Weights of a small transformer language model.
Size: MLP 512 tanh GELU, vocabulary 2048, 2.21M parameters.
Each number is 128 + 24 x the weight over the matrix's rms, rounded and kept within 0 to 255. Layers, rows and columns count from 0. Numbers have three digits each.

# layer 7 attention value, 64x128, rms 0.0475, rows 0-21, columns 0-127
161126164084140158112137164104111106078077146133136130143155120090128137097143125158132120139119141101120077161112107140150131123117146101150133151128130123053138118114119135165147126115109102125134143114114163128112130121151083090122116090168124101114134157101107088114131160106139121085125142124145164129122155144116156125114152128120109120128046123145104130129154138090120102107131
139138149139147117110140108117147153124117150122146120117133091090078125126134123112096153128148125128137046143142096119141123151141143134136124121084123111152142125113165108091157133179098170157100098139143128177099104114134126139142149120150124125088161140147139183113150116125114109136158157141120095135112095095115157137094140152121136149136130115124164145133097123125117141135170
146101104165141189105137128106136132082124118149085128146113118146135114100135108142117130120150090109165117144112133148099148099121100112102135135138150126147091138128154116146141134151151108116147115104148134156125115116181111125105108144160134123157119145118125117093145126115164181148131091119106097118152093160162149120157177130170150138154151117116136111106130078127109106120125
142137164121141088143135139129108071092147100128158113186123064181108120104090159099114102091122162163135134122119143157093106104161178133093121171094131129156101084131108114111145087187100131108111156133126124144144142147142149142148140116127137169146105152134129113097105119115150126118067144134158159112127107128131145142115153144144127146132142173099115136120117149157103115121127
113084143194115129147123130111131108147135127092169092150189105119131113149118151113134128141157115086127137133136128103104141107073121103141126131134095128133162163139145153126069152110125133181117130140131127094182148091119133141137177083128125094163087168063142179109196152180118111129142157112167125135139142089130113130125120135151105123154104113131121090114130117158130140139106
087139123118156163118153128112088121077126144124111141135124117131108103108132117171171107157168099156146107100116153141122139133141175163137135159110150095121135129164126106150126103155139151138133159166112134084159138116121110182101116126112125126141126109093192149111158149089132116125132111155094107133144105124113083129117150137073145129156161149139104109137104127096124112156125
103094122143134151112145134111107099138124103120115152164115106134077121143143106117122136182104183139157131114165118140122133152137103084161129126141099120131091139112172072148134172100131131130128116153100133130079139132080141111086100115160126128152148123102092120145129157125150098169077165114152130149128134088115123128204163112102136146098164125141098160141107191153128126157136
094153126123124118113139096141104112118117093157081122093132169119151137166125124148134134125133140153102123113114118130104094094134128124114111167160165084150128140100108129119080140132124157108113137098123150150097123168097125102127145101131121135108107111096147146130170139154126137175123105133153154148170093116127180151156156096131125088132099099131111137104173150084166139124136
111137144142131156127150147103099150154118151104137102106152127152138147140144138156148127164109138157128088167130163163114103081165109117118150122107155166066140094178100065124103158100151102173112099147137125150150139108105149147126123117113109112151111107112147106115077091133131084125098137102116148089131128120122171118157149146161092129136146140146111119130125096118102144138188
132139119114162103121114128090075148103172185134112106100158102130154155116110142123127147165109121132185110105161142103116143146143088125097148113141122140136117158136136162108136157108108084146159175139148129127127058137113116134109158094150096156138156138134116107127121128111164128152159130169121180130128111056112154130140154147154137110128134118101111150136135116117111116118112
153097148144177069106091110117135164129099175136143079135099117136132125120095172148135132116124118108129146133130157122103113172151108127103134090146112154160136091119110134129161111135158105163143118118088132142119131132126141143123144135115133065181153155071129133131120128135122120135104164125129082162145158152129107129148119066112120103137133141162154094157117137110162112155131
135134135097143129119136121147113112091106156110142133156149114175115162164138159148098132139131164098162129080109107164133116115127126096164119082051137128127145126147134157149116172143153119150114111126107150127155102107169136092090101137182102162129141093102159147115079157133112150160156129123150120112105116116145119145122129089102126121135107109127125124116127139188147123102128
133162149179119128109114091097081149130153121127129124116125136146145123117097102142135118089102144069097110143149096190166063164102129182088150155110140153130153149172136148135132151153123139139100119129134139064121110130102111149130101099109147089136107173155148143159078103172148156110119105127122108132146132112090128118131128118150139116128166125125102120144150142097134077092158
153143118114118143169168118141135127102117131145122138165138081078130109098090116125089123081102104140102145121155140140141120128143136092158137147091144147122139130129128154146147119100130117150130134100131160108121175145097175110098136132121133173125105120088113146114142119114137129164120113117162137104112157104111129163115119132150112072112136147131099159151147075105136130152097
128138104150084131123085120093124047081142133129117168139104118147138126107140153115103117131113132165085134135137144114140122164120170090119141127142163135090150120169130117123161148127142152150122101140140134118135121145147077115128182148153162095117126134106139134122159127124112132161168126107127138147178132106103106123095113112109087144117112166110138111109138132149121158126174
146120127114113149141101082154122104136138130136137119134149127130112095145109155101183150104137126083123135195126121117131132152140121119152140152150144167164138114115148120115090115174166137152105120108176126176156112121130101120129114138145109144142132112103121094120088136094157119118135144123163114119142106111148119121136070107085158119121110122147149154201128139102093161112155
107140071076153154103096128143119179131149182099132134145130110133140125123129121120110090101139139077133122173159136134091130126114154123119057111156160141152160161162097137122095126139150123129118115182134143156141105144133146156110166115139152151121107148096131148117143109089117118127121131090117146152104144144145138117135135143143117086142091113134157143114116141162104097119159
138109159163132137118150178128129095146185153112110127118173131133122118171132113120135145114077084156115097168129091156115155131128140131120105129103130124149145096138159145121090132131115124114100160164132071149120089158172121136124179157157128081133069151124096112094132163117127116115156163149169108128105120145141136091105097112146146102125166110149111140149104116131177090130153
118134123160117136136136128111175121118171151138171149081103144144107149111129091149143111158116152115087112143095097154154140126136107145167150075099098171124129098085114118124141141126144155167118122118095162100132099114105081111144133110135156157095118131147092135115180150117155123141117117125112170097160136111183142117133129120165107102113161136126149116116090153114119147142084
134129152080139111155117114133114109150151107149098142113133131129138168132150096167114136152144124135143109124093089135106153158159151147141138125105121126095094134157101151082152141154131155121143061117154122182152141135099127151122131140172132116153119148111079112140109181092109108125113096160111127161156160128107134150112094115112116123125127062143077135142138117089080127137102
124110146182108145071119076140141117130146108129121144144107130109136201141108166161116139122121130150124106124118174140132104142087107106104147136121108127155137132106144157150123144166113137121094150134116102153146155139148156145094121168104123101160120121096111129137115128157182132147118122126123131129134130136128141137138172101149117115106095152133170135127147098154135069165145
158158143123155108135095135074145091117153150176140104137164086111127153133131140113121101130122131154102099143129161135090120162141147112116115133117131115134137084132116116126116133124109157112177079131111102121131128181148152146169089148068136099106174096140171122105161094144139129133134121107163129126140111077154161077152070132123132155130078075115104168113157143128133144138097